Each number is 500 + 50 x the weight over its row's rms, rounded and kept within 0 to 999. Layers, rows and columns count from 0. Numbers have three digits each. The size before them is the row's rms in percent of the matrix's.

# layer 3 MLP up, 640x160, rms 0.0625, rows 278-365, columns 0-159
108:457483508420465552524568519468520520410546491532526450455403546452420531521566458461503452536521455556510563546500524545524434419484448594507526478528519452529493505552479512518555590511551556556488592504546490533491478509472528475474481464605437502446535493440510484516515488510487470548559589543417512513438461554527586545469536559517556436461511468483530553539522479459479589535594578458527544570500562603526572608555427515513430508378595435408383470454553587451530448460554548
109:482510526480556519533550505556487565483440453489498481452518548503547505500476487523511543525440485472427500443549495509620401406526526486472481427589490357554384440501490523474502529536587497519382446489459497469533543529459475400511505542494510589522456471437520594469487465513457543382505469488467486487471521539486475416584565555511390535466445493477522477533628460489448428458456496517449501560503444547587422519532469463552383587517624433521514403510508505513488481498541434
112:465476511504458514504431533483539436492535483495450517478482565460469464462490503549435439478473537569480538592565631480528395491504401534490432493566511510449474536477516482608455480570439574532624531524545442499603467528557479487561398475520502434531576435558527547453510430421559593562470544442454542477573490618486459509482494479429553458430512476443495468541423472486513496483547466423640462471525454536515513451564482518438548557542557600509446503564451532521543480572491474
119:529442492532457509489538547527481484465580540459460506468525570511480483566496569525526502381610529505459558475502569456449533477452531477413554549481575501551491496495563503472472495486527509427483567430442566442500589498519481529583425546463465505497546540512508445451483528424572603462501516395399578570565511413501513491526440449490544629526494474486507496540410421479451483459517427513541600547481508539484481525450546519554515436486545489444473413577519420667486543535450415
031:603567406434500528505486562552437453527560448577495556500591471432512483495495496642574415561490522441379474538423524503497460449582532480508475480528473550529460513452529517529459500583436539451497536510485493538437579600459512570402524441505525482446526527461553426448581532477495563565457464485502475497408475486499550509388518531455467453473532453506465450642596554439434531522505480495474512565447517483477525508500414554488584474469564592517542470461556466496521428493466554
092:566424386556429545572522402527554563421496456489465560503475495494469569384426519517460468467544516468448438469576489584540492494496541509460423544479492549529528526600535537538529534497489608480454456531474543526481473528527512538472448550489487381578582569456546501482544482466504524525545533505541502457503493535550490547640505507480679559444540478461486572580482487467512479478561468557431574546532520566571498484491508469400519420445510477429519470515559523587536587497498452
026:508547405484542503485367521493520522469550488504622552504407433444479419525432437537467477487443508542430461430473581570551533438536500503530597520382443482459508502430490485505472538609405511481458482519435491523488544421471465524534513533513443462549463555477539427481488510505486521514496532445433599539498408446461436486429535486492540451484511466582547550487627416618467430462491511429479431563488593486534536482465478477464461522415501489501489539571504388468556478558508468
110:515438505472339514470508622557484511489489589441507470450502502524538406526452509556510526499574551530513510533556500517489435528580507488505509583520535416488515533598550555479471483519424574483527462449398462453550533474530476507493553505480503497523477511499523439507497524538585447459517598534481486494486493497453526484486383597435597502474660515613584424511526483552490423472510505502412474513479534544479520529470599453506499566445562410394462495414573434499440510544458494
105:520540433536382576390437465486499507527515576483535520353486468474506461511524532468562507525509474608551496487492460517490493497444536541483556412496416403550502540540543549471453457533515435457559437450490515477534469503476489443518504412547456580479442469450493531467441617546473484564657484515420527495582575526500528566501453478452437462449527444514514478517449518383506487490456552434485467460460516470520460515546584474567496540430573575536513548609577475563487541450424489
135:491443436441499489573561533476467464482550472514495555521556554488579534498566458517467475523434502580306413570547503436551503486478441487491456402471547499498466517498451472563474517465489500602499556602479480575433464445475462438513488512478474438469573555488529469537449476538524529564479456470439567539536552530478613467475584476432466416385465534481509527523510522439428446579541568545559514489448463458488531590520478484558521492539459583473561529523480612533417588450429497
108:496494482403525566532533572522563482527479548593462511520474465457595524423572542511443474536445467470446518506444541402540569481535509505506482543441469431407475574434499412497572562519444502568597495607536426540467552518445406486496532447509518571475515480558542478525478517519374470542519488556521629580528538441369544540425486507540450489525485510530520455497523528474489563446509537454463551496485520545536574493454499500498617418564491604497466520539556414490594487497573511
101:478477475477517590504460525585459525522528483516511449506401525438449438515452444501470522412447568589574445459511509507420508555589495493434466472478503565553475500495561582531467566441541429426481563470558472514546533389499551383633459421537542487571417542496530498514530552483443452532537500526490507484589455519524528531500487435576481576534448515474464495503553507487432503556575413522650493578438493487507483528609464515576510477505498425482500541595603501585529521502496525
105:489494560552476565624490497472525531524550447521492555470573459542557555467476484477542484583426552497460524448477503571614449543480512499554514494500360428434451509472484520436560513482523538508416573514566494511513415493461450441423526462490467548512480545453441559535561516458473452560596589546455498443401426548555555438550413534458496415429482432446556572577439458533413437436529544500480477505488529521494476493554424513577491570554528484471460448478521547556528428533542603
094:368575549453456522498485423604481564443580555563519535569496489481502520528495421514437462609512515438507418495520535440458453513511474534426491505492459545515516486440475491511536501494491481521505478531504504468511613519497496580429462545522456557530478596540494556570548615530512561380422506512553525515357502555484480529468576578405533495542469501479563512452513398474419523531484457500578557475510600537468475458524493485474443458396463418609474491472520557519473529496560412
116:469457521558453469501604486550523594514477452498470487497516527503473493422519521420532538498462515533486473475402632443623532526392457467553496443421487473410453560511458512524556488550449569452594554443545559466491513455596562518580539491598524452592498529562555509516545597464545496504544573536448533526519485548532492522578485504471489482513521487499466498487453500541413466451450381507470507681486488434487552463574505502473451491490511535490493556575465448504418487587427534
120:549470510591586496508515578482519464488535428563546535515491583463460445525567530512503468460482488566610488498488444507448482459534520449424488465480561433409497431511514464545600485481594593385434530529507512570443491385457576410503545503545481431525564441539538527469472507443479644531493498435565507412542477402403545590470452516540482451469429455542465480536490477512545528514459466464516504542467432520494533496498411417567405579521527484473544429477523518431515556529511544
036:461596404452504540506511552530515425436552435515448603499511489376466505405496426446554524519510497531478489492491516481593483418414581563432551437467499440418499499470535498497531564517581573509476396520472440504499511510534479429536391485470484516557485549499392425449528491485448502573555526485490561459470608557423478532430483459449478515578525466566523478522445475512542456496482474579559492495487478456419535442540477503483521437495524642426502442434474542507532620446466546
116:503569501451492623517535510468475549544556457515515643448464517426538575557442666450485511570461534518494445412425504574418483435508460482457595503532548398519509504467488483437468546551444523522561531516486556498518559482397467471563531589552519505448419505597431448498545592510520480521508534592545471540580541515536560459514544491555481418552581478494578423534443456469501504473592453540558540465574500530484481474555482579527546530483548464459471520477446451502465511491503556
106:431525570471454422471540448481447488462510497518460471522564547479534447480535496513547617428539561474466484520531488500504575596526462585472496370506517503555473559521484489505469490533550446502551519466425475480526560497489489537505441418624590514574465530495408478545544553569529553541486501562489506497415480434581481480489659508533510525579475552576479499474477593591563450510405506484522509449427454545535423559547504456449433499473434522501484465502487552375503516499644455
115:387454531588469509443552497462547554446551600505503436460444459452454496453464457399549481534472402516582514494421479573515466541517490531512589555506446424480519471500511530467449529610537445467411607425467514455517460434447512377507472388519562495517448468455528482517500459529436470519588513494533636379461489479463477483458448413426553439507476457546508469492503477414544578590461485439511437524476506489477510497435500479511511476454438563499502519583478474531505395473508479
123:537467547479600534542530505472492486436586414490554522450472422552408571514525375504529430441454462450544507477440577495539468492523529593516460547459427461493492529464507534403480525480563492550471498498463528547479541555468641413473557551499490477544481523423457433533553513549584511482516540481490528450474547532403525579549503459616438407422531547462506444438522514498514481390541422515481450474493433473501443511575492432593479497459506440573508427476541514538601503478455590
111:464538498505475484504490518584412523471541496384555472554466488456630487396497514548453467450469481457505543558525483467484531473458542430492498488448522525454383503475559617533506476546473539457539510443486556401497556452397509460555439425518512461568537524532495598514563394399407570444589473499365478509480527565422548474571545499421586476513498419587492506493469435458443499463517476502459444571503448519505489543494456457469476544472552551499565508557475552539504495567436446
099:457442437475494535451511522421510524554518451558410601543472598453509446452499562521458484522471525510447520572409574516484485492429616466489501561418457401591472590478430478522442583511479511487574493455462475523470464535496455463423461472583419474448463464423453487507533513469504529517503478450423460462495392543529528576532515433443528470561415612452521455527491554414475519555599519465536510467484478512565499446526522632573524578476473485476539473586603511482459519557483507
092:556499522450465459513421557519498554436560483538442521528445458537504490384461449569448417589576499409400551550496458493464436480544374608453490470591497381535511579560497550491514493529502465518429570566482494514483550542489428396527459503520485546561514480498480499515523448445554394516510469434513552541553548501438486438560396465504616528535659547566489509477470545436518515490495442505509483548556485595528486559448588470453500493499506513519456467563478493500455465521486480
111:557416470507511492498415531500465381500489439517404468455445459562495412531525453442462435429463583558468549551499499488414564550388508521382465469509498471489645489511462479486422492529541511515463476488551524496524565489516527550601410517446434513542534482538495411439426553381508502568494413529510527484484579445441513511499561477446510563448530457559527498551564574464512515444494466527508484505359501518534506474551525461530468485488490581493474493568522559649472475472437485
114:568470528517404496505485542454521518525523490456494564488498570471475480462520534536464461532361443553536535415595395477514535484561465509526492590522466475472478520481498506528564557495412526489506680617530481521425488518436490432480511438518478462460504433466531504485601426443404444539427511519610575492517525458541511501434455527547466432476536490559405481636526506478525546535563507421533516420493464495532557489444596499559453539580584525462491449553555525531507475504546524
029:478533370590503500473453510509441522495586506460581529413438521514418521533471489565536486544431562531496537553522475514439509527437584497487516488485468474443520417461442531493461561539489500577518420552455526435464479459395504423556496448594520471467553541477497460526589556490409556556463520541459515503413419399417439539388495468543396490504529513504547474590516536572488477477404458437378437508462542525503511446499457465526480545516486462572501495538534433554564544389468492
123:489560460443514506477667500525607568469512499604534467436532525494490479466504453495514515573498518494605494497596541454580543506540556435474527551546518392551436576436444526614510511574507616495531508578470419460568465563540526491491516586548495449560541465516507540484517554522482521545436496584560495467497454551397463604595478541478495472593503445484516493501506456497548483486516467572569526560512561580579560490502501499421503530527449528519518492521514454625452489565550492
122:435481564519491553513507508473572579524527503426495550463397491512516532525400543537455401528463507410487492470501578501554451445542552505444546444472536406492456521442549525457547500512546482560511444518435497444613441561423483522474562418526524535534470546572422462545604520436436444461516543414374468479493500540469459451530539560511523610511568554484492458465557473521465514427523514496443450510545513543445597604458541522528539440501569462482470498492585443424551568602437475
102:451553385538490491465447449604419525552507429487429426564441520483554425478558528486466479532487499517505510432466431513473432470520524491448503576593529525547580491462523510459539424585425473430549466519476463455607521476460452400509464550422467531449457572478523451517570550524430439526484411482450493480517532454469471484534521455581564557485566621501543401629462449430539498494529556495591572574510455520522568493473505437437491464497492464506561451484553518479442563529539419
089:493518509443473545465430488441505488504508437471527537370526506475475524395475474553563511596456538525482442471521477551501433493350443527510522526518533523528528449521467615561515502499462470490506505528552532539469436468492540422492492464432633522425509434546428481549632482457545502519557493488497640428465518505585557481436528495412450447451421511543516583409549508435440448565432542540491482440476485511422507485521536440449475537635471517498455491516437594529497470485486554
104:531521520505524613474473539508576488506469420461472489539515515499519457477397560512455522544562502513480562464576497535601508471460509418539498535559462367508474468472484481570571574523439409563477513497549607461490481476469459431417433529430429597458515403429546496504513395501469465540517548500458537483463479456503566486456473475510534362489481524551539469623587469461460464518468475459497531523499524574548553447591498502552475585491564395457466377529520459529494510458567551
123:562505433492459498403507536464495483499497534443510510434394534497460539504498452553495559465581558535471553599513594358508546492558446478363518484587441528520539513485460498566445528506490538567483614490510452525550427535483471494487518485456522451581488398502429450421450440446479521505579527521542599436533593511516521590439376449501489438479524492487469445460549540428590529558565425515464545515505490504481520550490457435535576453512461431493481425464476546431564513475442493
053:592487453498450570541548542495542542469539508484539537476484436530511415434524403486510490505420530548425514623395463580596494492572496469549586555502493479541448465509388543505506517539537506424478539552392559560433437405449467425512455472525542557484538543539414461441466523569517473492515507529470537511561569488517516449481591498479499557583633402508488454546480479564483472434463526542478479566531500592539530516629492562501501469552478559573536480562494545523449460456537530
130:470521474533592459511449476530546535468448455543565433473507414572453503468529360465565474549482571535483371498414533480533434510451502529492541377512528469499491552557525590474537476488492573557545477427475484527529526444513519474540553534480531591545547458526495495526538565520475481445556506405390516541514586599460492488519498556528419503419596506512526497424481492512522489385461431539514426619547469433470470513542479463522474427431556541581475513483530547414501493548391480
037:529526383463465542601517549514597536472462475499516523407463488489461478473614440542483479554471529546470492527493531511545573478570483542563531584467454427493454583480541468537537530476482562534447545579443514511417453518419466383454481517619461596428429466461478407503496491586455519549513520456502579475467505482433432573456484540498510403526547519602560533426532489548509392465421549526540440497532463494493471528594456533532531487514509458473496433465585515561558464484578572
109:437565524512505570462561481528481554497559523591419318580399502524492537489526503485552538436445521492527520439481498415468499496510493511429516475499444529467520572497477473481498606525552504435500539489549641459607534418441588452612414540536466517506539550524445557499582572464469455410566478470501445464436511500437477461535576439503508473530584484513541467588530550461551556463499533542525464465476512530580477420539514459440438461456465467536532481548421529444529558519564517
112:505494447557548487405528512467520415552560478555496465389536493442528548499536478516473529553477573573561501516604455452512431454491561532475519502424466487513577574466578456441484425496538532468455524501501464523412541556426463513495565497480498431539485453457430484534471575462431508538537527373536527410516545538476425443353487475561400570377446496474460541489575469488560480441462388514510538543540456463435441504496522439432480537494491558474448525407505435420523539549501473
112:496502523494428444386502558548481496458580481570438537440466489530479509439532475552396502571453513512487492556548526545455548447429478522490442536527470411514495503447511437524494512481451438601491542582432409471501429441531544407498526408498564536382589509445510528525473468471433461499570408532485476453453504547520481558478597455422558474443418518507545506634565562557490472465449531452542510524469474544459494636561449486508434466493541537589515445578469548454549438491499525
080:484496457462445457514495544520561496430471489454515465475522519539486515535453471541538520455442468457485643526549535507501469512499414426551487469548488574568547465567524609524559496490457356528601462560525449495549552408521529552485468489549542430572456532405490530559552494468512534498598454530512554541555444510506421509436496477430548570547520466574498544455522417420399477429473405472474520610504410430524519543614550501542476571534575483545512531484492551474495491493584586
066:564534463476442483521496646468517533470479411452522599596453494427508481530460479592556495450481481523500457543464560624501542531592450515504482566518442528547442501537512563430459570462486477500482445440487446494567493448444607447576530505527486441532527447496490435425395451501496436542466538527532492474508508508542494489440533451537510549433561514495547480582557454452371514507646501452555469460456601526546516545483400514507477516521482547560425521509570472510567505520381478
111:495505568531489448480541588485523539539612518496429489513610503479465489433516480446481496535411467517425517464629497565517414555487495466526520530558460472486477508521530525532606482501420499459487613492479532588458456444509514394498396345512490473467559440492438552561569477403467560518491440530527464422526404400443502449448513475467529393468460549486441583585529505567556466465501493457536496445520492477567512491487516466534455560547579531500533504607539481454489513554537532
103:451540480464473557489547513503477521539441505506513570495510511482491550526519581479506554488540530510520428459390472580468578522483456520496573503422500554518510565496440420583446511517532495569499412504491493491399473464504512575473410570529483629473377498496481464482528507601506474495541470567570501460410551384561467470523538508442499434526500524475651555445394574604427460492471505497508560463478494440537452416522530543467489477475414482487452489395419476430542492458544586
042:456523468536527505466588607433488557481571453492474623480481491408402428500492495592465494541441470545528470530533530413520566405560445508575561455564541539516475541474475506531452554490548484508601486529423553543483448473492419496429464412521428527565556410413463483495518456555494544537530553520569552545494522518495569482449471406432519461554555469457491478483524568520503465469429435513551504472514535438541597550465470418568478446501592519472548461428473442564445381537511521
124:546549434527479490522534581574559557431539405609528507591432441479501519505566486502443556421451523557492549533412559532563555525467572516495479577459529568521526515447478528546480499510478531438521542482522489480511478484431476461477522406567536311493407500509462473493438498514630440505554498506478419464557561532554473498456535366537528498529517491434513432472591485506453548543623466511458508426550432474521490508525495533563590476501500488482506505581510503502436565571520580
028:552562452604541592509530571497537532456576492491499527461444426460421535492483480569542486482517507482461525465523549569600552424577470519458525593514515481380464495472579419479521582496502482561485543560429579500488489541467398442535480526587587410505510494490562422528543453453465558549553437528450557575472490471474484547350485484514531519496566527515532449554580485523443445392489465470486522450490491558513563625562523554536483483485556539561545454488557494578552456460500470
029:569522397525464512569504470568553504413470566570469473593580495509480461493541480571526475448535518456446467583440531494556461433601543480528486426413502514550445506385519525481482522543518490451582487512421487483434534549423419510564391533558423491475518512426523477547569509502461505598554551504373543473552526498386482509475561491533503561578477455532556425613558495537526514393550470492488444548447426532510527531604507565493499534459551562497474526500486434518527447491527479
122:529448556536425472384523522492536436466492490525451607456356556493531480538446425479537515633637533517586583517505522468457520556520525476446523513599552511562473496491527500579489571511520534452448542550553460533506496480522468505552480469518556485540477528461443423467521539539502602444571485497511498401573431449631370496468414483570516514475496493554483456445450524509519522476514409541484563577553459512439554569456483470514536480438548486426500384494517497491483477475530504
109:489467435497476538395512521552420488539479586463487521564527518496471494452430474538487503512478549507475578606631468427476519506492446465495461521527548490542477347395487507601538486450534434432472467503518487442471421487444525592474441505461576521469443456566454489587527449418570594396511436495471540485541566449441472478503453496471547589420519539511480476524493429515579505463445548519469443487512461538452519556495557417434542503485462546517543411589552475514532627462504468
121:578443546497506533496477524351454577482476549498524584549441493460512507526564480444523436485357471520457501539462558522576560571522548447537566468622478504525508460446457482548515543442595508547492557527500436486517418443486590454480502418411466438443631568472549475494481548505554504568485444517578551466513442511457544421503482478488433525485460551595483454593495511445507554535506536474497458503405550527573416545488436511455504435480494513449457455562582559547563476490462543
140:561504467477498500521581535469590572506470509525517509521495473490494412348457464548494545493413541471526539556458487575526591472489501508587547532502540584519457593494475448604517542493449577557523629456425447491530422600452480390440513537516484354475444508429388489483510416518504451518489422513585482449550478495484450548545525482476524595460504479424439469501485421441470552527549551564496516489510491476474500526571463441415493509457513473491497370526454499478493474501497560
108:495495554460504569596523530424524587401568505527547523548470438525475487495537429484547417480430494454570550587486576499612518538457591461557553509530510483564498552531476519518432541481465591488586599446485506517486498550548559436464492528484448431545500527472500483498547509526529484544472598512522511511510364603512465524509468482421508423493550445394569427494491544527497556568593469508518438557510524503558562559482475555509486548542562396588479459552547594510461409570467492
098:541537533467478502538484538545450425479464439490510509474483565586454472471501517568540498448584472586520448514541559422551456473532526408558533567627535565533491500544534632535430497388535460559529453514452581476485508422497474503596508460521463427538520478451474489524512534506439485593536521542493414512362531462497553510510441585402544572488553508427573542532559493483473370515480502599557521458491486447523509496524458511472545577612500478530480437531548583519442517541513562
111:537459447465441519558457520483414531512544508503455486474467564575409493419546525473501503398488460468524501486449436485576569553497589479502474576479407581495566517487552526461466411567527471433487618533443504560529589495584530506516531542497565462496471517504386450446582576423527511511416584456471519523512613442539450522492541522501542561479493514513492490471420505503607516456482411502435475556482494513531429536617419559594507489421500535409537440579480478524494512486445555
106:559480521510459648520536617507566461473523473497473461440447525535475568495419414512551579495400485569476487607538496408498470525501451489561535562525450601464490485445490472614547555511451565462474537545581494411503414511504468458465464453536524491572485506539506419462516469487499418499552485414497416465527467546601383492514509485518568468421484491523489515568518503530452530513519586522602554570513468590497451563510470416457459403498561446487470524528504507506543587477554533
110:442460463571491557528540550578524551436554467486450436475398381493458513405501472508516486441451469479626537490507561519523550541484492541519494424410504455557474475477481549522462512565500411479548640429479461591479405500445496497473498448536557392457448495408585455427475505511545535554546498467576401520585513576518467503498474433399520519426476472475527544544518570509562514527545542518474492552535516412491528493480474489584471543522535552591514404451441492430461538446507534
111:505447602453496460625546429488553533442562470496518523409513470487502488536566554556503401511481425512518420499552461467507454566479598489465523510480505473505436460493562526483484551538474583525498490435495535496467583472511513537419448525515430571502473477458471461436508581621460541520495461511519429501410427548561511504515538534394492584631558519547489495507470580490495532449540607494607472565412479451445409422527497613520505475479524498489466509448591519518467562418544545
033:538608423503598509484535542546535569417525550486533545434491431431562554480495545459487499508407480545388548564467505493543480514481544465486398560457418507468482503400484466422497577596462567485468462550380455534495519455467487535522454450488497479435422494553456495450556559572535592558479534464502479582530519569437503463547553569468466528529575439496570431603581544484499481429513534459532530500480449524518520534470458487525517470496598427509547503535580506503554428391566551
035:568558411535521434568457503521506524464607471535449542530495453460490491494562535573515466478460491523426459477542470555575502482501562502498526584499446482385563488464499548546556516514503522550532470520498518575563522501438498461505467477514542513560498562423434477606573488393456603563542497563454511462438524545423577496457544550428499427475638439458512367514472414512528488485405434551575464478549450504474494508542454401465572490501646534496517517472493507490543471565432538
124:497492476452454524541492528532504493416473486474494524491519525593631498500563460511507492485491507552424464585521348511477509536480525497487516473538485466549448481475532527484474472408525523579420511562507464472408490551447492388447539505523476552478476588531537505526553548552408499473556497518309489545507515509449538520573638509485519464475547549561496456536524524481469521493539546415497443574436461522567499650543509589488431567438538456574494481453529533593434547559491446
108:534437469500463515364433584426407485525441479503483498501490548561544542459432511489522548573521514529412513419441574539523562494467423559482548509435476503401471503464544511474480500430471393555534470506436475535468497459480439607506427365492442469454489481524518528506524482595490572401538448456520528438445602452558567510415482486419398540512497488492489473521484545518443450450454553542470551433522518457455424414515456414574497478496469535551411479506459477526586531490470554
100:503435540511496490501612544484601529498540500445501550484497418527467490516454398394532514496545554488466570443510446496506610557504454489512545455466479461500528465537412526544487647441533544414508604453515516576487444462531472489550512480492563509504468561485478403511626553451561563513544503566522559451489554484492596448587543553431412426470498521549431465461461441528534477537557529480497548463554515479492535575466543451548571382542513480461470537546430443450562564413492517
110:452446462520475610472415555496597486508561571429526487475532488533527493402468438505462538570495548521443556486585438507366527496524472495471460457497461421518481516554516551506537562445368448572482577555441490475505452481446482509485477453547460530546527493543489418499623524571467486568515481554377569536439504496511495572441501529583476444444508574551499502463474491548543554429578475470529446580435552572497549531445539513558540518522540383485440443495536548512496594567516445
116:491458482509583530513500448556558519482561465453482507505422528506597392502468471541376479587514391508548557466598475468459532533502472470529483456549500555514447505498534453513494493513506507466522517477461394505500519479538535399619465428502462586461470449425515524370508492511395571412538442464548531431627554516505517584528543487390531494538473506523404448504525484502449522464470444456439533563480552545521485462618420528526461438474522435496480458455520468487469529372516484
101:481460452485523488457423500532461539450530436542596509386500580457492569532481472551495451617518563502443422488384563597468487465571464518527517516413428466520515512631539577515383525541530482594519489452511456524431592476447547403455447477482510542582391491435517476489548581572509473492529517542501457449460485571489462450446481501570560473560591518434513509430493564479477471457524484469528526491509423415510477448458488489543507452448503445490569454428520559484419500572496488
034:493519449588518537554478478556592574404678526601452458505486385464574486497521423483566479488578464478503547575532514498479424480455471411452522550514412466468567449426480499488571509486551491537498530532381514571482518526451442471499462468539493458482555501433532447472551423479485546521527486465515520541518539503436448512472513460529525446527545417540508425490463457531579591437565474449479505490465610562493578578528446540460498415501531444579425402479530505504481453514435458
099:478501506511455513502481470488523484584591570476430557576482420502522542523504498569488511523395500525462504498583605386490579512414536366495567502502546491434515446548423458473458495530488628415515538514492571476405517404517513528467553489488506515556539476486538551577537543503486562551522494473444517510533511535494456470592491562441465488495530399499448524574564466531498549458525474457554517562513418470461492471520442415477520560533678552415560546508454483449434581500544494
092:513508591499548565558423509475500511509501545514520493538477516524569472522442437462509570629594552481557544533456522448537470508538508474529550553513575531547458316507471463511570432561438524460471386531445467501498547527528476605455490525533560477568416450458426473498514528509445495610646520460431527478523447395603510497471485527509491493556437454464539536513497403490467446428492478478550560540534503509444465521566545424519499503442472491487424397544514459473510519503575572
111:516567442526492586493418523499461575498461484459422485540380562461453494508458543529521464457505451479467503504504503476601504585519489472577493561440449540558526607519513439587401573491598414525440655471585477468528535447462520474568432439508471532548482461461495544465520469504413477593445547547461428475488512588542496515534460544539490538525511524485488554524558483482456538531520454404501423534480507545577403529561476527445495412460484457487571446562421507497538500589584544
108:488559416572474514573501425521585479526520437548444482446530480490445556564482500437450522420464547497470488469521497518531440481465411556464405468457580564540494477468507472551446495659575503496545536407420532516500531524520557416536548559449465426516472500496441456514495503451422475499445485524496501487408541559622516422484541494523487463473466499413536565551526530563486415480478509561534539496485471463509481537531526442495430444449544516576562425484399593392408507506556610
120:477423571604534548480512549520519536483524450494409554490485422428510463483393559428453529544430414397439525464505540455564555433505492522598459467505607437479525448504486471486542523505584453492547489491423462555570536460507504453585411470475458507436377469533523525455467448467436537456539529458519548509565538479561533528505495545443522510471535581506441438461560514558424560417440515511550487552485455498595458478443468469503533447433488495557412406480471512443504381449440449
098:526416522491369574502431497518441428551467510521551545425579529472559561504421460592513531529534542479537490475475392586418537597497480554505500558493489561511517522565429515541437512489435519547503540458478508461508427485577513605440419524505500529540467525481483518522583526485447478472451494521456485507529541443535508471494439474386507399490489574493510549415443414408340505498476502515534619556440512517539397512554494477504520498501456487398525442476435475548417447488521501
121:524577505536516456559603469476528498525568372450544549421427511518394436571520490477464478429567519505564475520529455487527442413479480580469505447575458449459503508551571436492572532477495513440464547456416494433568553456495501375484486476594580530499506535421425447374471508560519589453521464490474454510446501501519589586519552616458548513517566510475515515521389425565510453480552519501472434546502447539551525451502534480507399478514562445501525481481421504516473448502521451
115:498599533590437461518508534478485449529503501535456497525521502445454493481543523488525386555460466519470554478559526459515528461492547489539527517601423451538533562419517492536480572499454533646482529520509498466490473536448491439542411418506446460509544439383514611564545476524476508561512417428480537532463458538572580526412425476420520493476473605461560535508549562389482531509478584437528460487471506556503537523515499501415510446542528577548510465566512597400583540432527598
022:555518453497624595512505537587499487427539533366534533497493498466516540472477442527557403520413477507426479483570501569544483477589518554536520571475527578627512552452457512422473543580542482566473546539425510442481547393443499561584435518490515477484499524425478434483463552563517553575544556509553560458444438479452531523508566505527470514455656435508554494480574404515573514476443521500562515557535531426488523527514472499525501459458506587462486392495485510471514486491553557
110:490505583529543615569511555469519457443492440600539581460487444459570477507538489521545507502429459550409446492485519512496530572511575504427502457445530454438473532457470519571615500536570429433471538532452526531550535440455567498462582580496520414522439529468459497509463585485578470538484579529533517435608516493451496511586516460435499352457440434482477622513502448535465589529563467507522504473499522473563508505563505499475516516514445454465512472496582597422528594469485411
103:486503495439492442516569494592518500497568462629569470501486528503452527476635529475467518574533519523520526448500464514582563564543442519477542536530500535488430546486559461580500586503547515519509529520509453444478457618498489526494537580505510442577503450517460405446439531506519542533443542459461473394526533553387467454519465571562409418562441486413491416526520524503478511533508454571522520453457549497504466456608474519457544516529463581409485484533624512487457641467563429
112:554377563496533510584553588540567527455497524488520577428598440541496409466435552597549453414450418506543450489449465487535479505496497576478497469514483405461405530529427525391558471511453575436521551527532511472492566484445539508507473487540567456538465472486510461475532480514511515570448499592545544492570490512471552500466567603382532499451464471580413524463461448470439507535527480558499467566492611620500511513449558478483522553571491413486580520499495523511506484457472400
112:560593552522532523582454480559488431535595458399465550420475468515456408498509433493458410557499501556527530502583480484516603574495455520607459452517400469415467523439517427526492485432528524428397654531503500557454510512488566423494474454506552577526503443457472437512533457470548548514467470476504487473488512477423523487498446530516483502440509518485420563545529518549495538461475456482524504504543459520555449505587413514612475487435616473360496443459549455463478502506556484
113:449506510488536429492510507499442518579570475452504597440536392535478500449561467525515547534452508500527500478479481475496637562522530507563529466492426468486475593445466519493574431480386513601512476527452393454558428510528525576538545468503550451516520444531518515348572513585538503571489479422590514424499525468469392527511437502473567422517503423524416421553456487479429467545537408524521539553435515451488455496444463451585425584518573457499483579471489495507456483489498515
047:485468425534517620516464486483597471445580478565502464484471499518544501518478415437568453466453530530449496428609569440490548452512440481480515541535482474410445546491527492459593517564498418652513599512384472545498426458514484410576433544507497453473501546468491452498588500439392565528532489468431468525455565394596534508499570503460475412515582491495458482555497445581520529411516435541506472551475530500520510555507454544429452524504531426514517463541458457567486477535479546
020:533533380470526469488496543556491555523506435417464522476497485485565471530459389502587501532540535457438474577513517453657522494573494410440464634448451550467462587466487544521431528441496463471510520502456482480476563536559411497504528432554450448427528535533426482445493586533572528514448530558553543568498476530487419569444481517479435526476570473563529437559498557497458464498502498546508504504415509561570567484643494558397454474446521487522474515508558468537582437554491561
098:530473484428521522422454504466425538467414529577500490452531511458469550578430617511551453440404475550521502424495617455500504501396492443553511504465521573513556476441463557486555508613526500462450562531499552494411504522487567500432399523447425511530493546563472553484568420476501595492539438518542492419458561486571520450469503507412541523486418476487531521539440534476527442530496535557518461490446522502452484420419453431494574493510393607480469618499442535516547565492503561
098:479447521485488588609464445518475430628480440504545545381593525492527486379484451560479539477520521486445489462575437569387434549526456504456442512483509524508483523489515518418444524409432368491518494503454473399422514499447510514586522480535551506560493535503466518507576614481516506555492521576441540507518596614508576497438553555452507561435489557572438555495490473509405499469535464547517520524477469534463493574522502549487543422534514446513560445485482544570469526517576533
107:554484643543466499497436511471424526437536582474492518472415591493530552541513478510530515467478496451504431453459540553516488552496512462433560501565513521577426461456553600467549467549559499586488478526491504505590542542583599448435483472534558547464511554529461505477514506533485491526562588505473475389442589423506465424495516497550587462467449615502551487509591546561473439571512485459446539489496457454476460514506488573481424591460560457452588428529577394501491555549582478
119:522438489453460519490518496477409524542518576485536431514456527576474472569477393558559558514514524481521425459447465526526565521447578515529603497477522529525501449537467533473366452590544517608555445449463512479481557522438485493587521458500448516539517544502538547565536479520463479540581546483388602605500556518537465506453488529507402559580519484573573430445432485548457493519492508444446496563462477498468453445549594436572534504443526530619531465539457499608450523550528417
045:539475547587553587475517506504577516485482503423517649473457449442445464563412397453469511522405410567422458538421555514503443505437551525467520555476541524511452514477480580508559483474614436509477568523440555495545525426398506449535493409517456441538505529394481400530492460618505537527577556504449493465470522530404451422542551439491501495565514467552486514489515553433484519533451457457450439570490448437484481462513487517460418520464495501461586487578520510532537437446512516
108:448625552592579532587485467591522592512557535525518522546463487507568447563509409552533490522504498540460570418560443495580536433421485492548564505537466507478428490521528521567416528475530480504514411522576483529496513443416438484596442425543443594507489551430503547460540501530417520463553484564516482545456520504472481572488462550521472411530460522534502551486492565485494457504457456479462457644538529398528416493508446530576425508432638521448541483451481523477543532535506462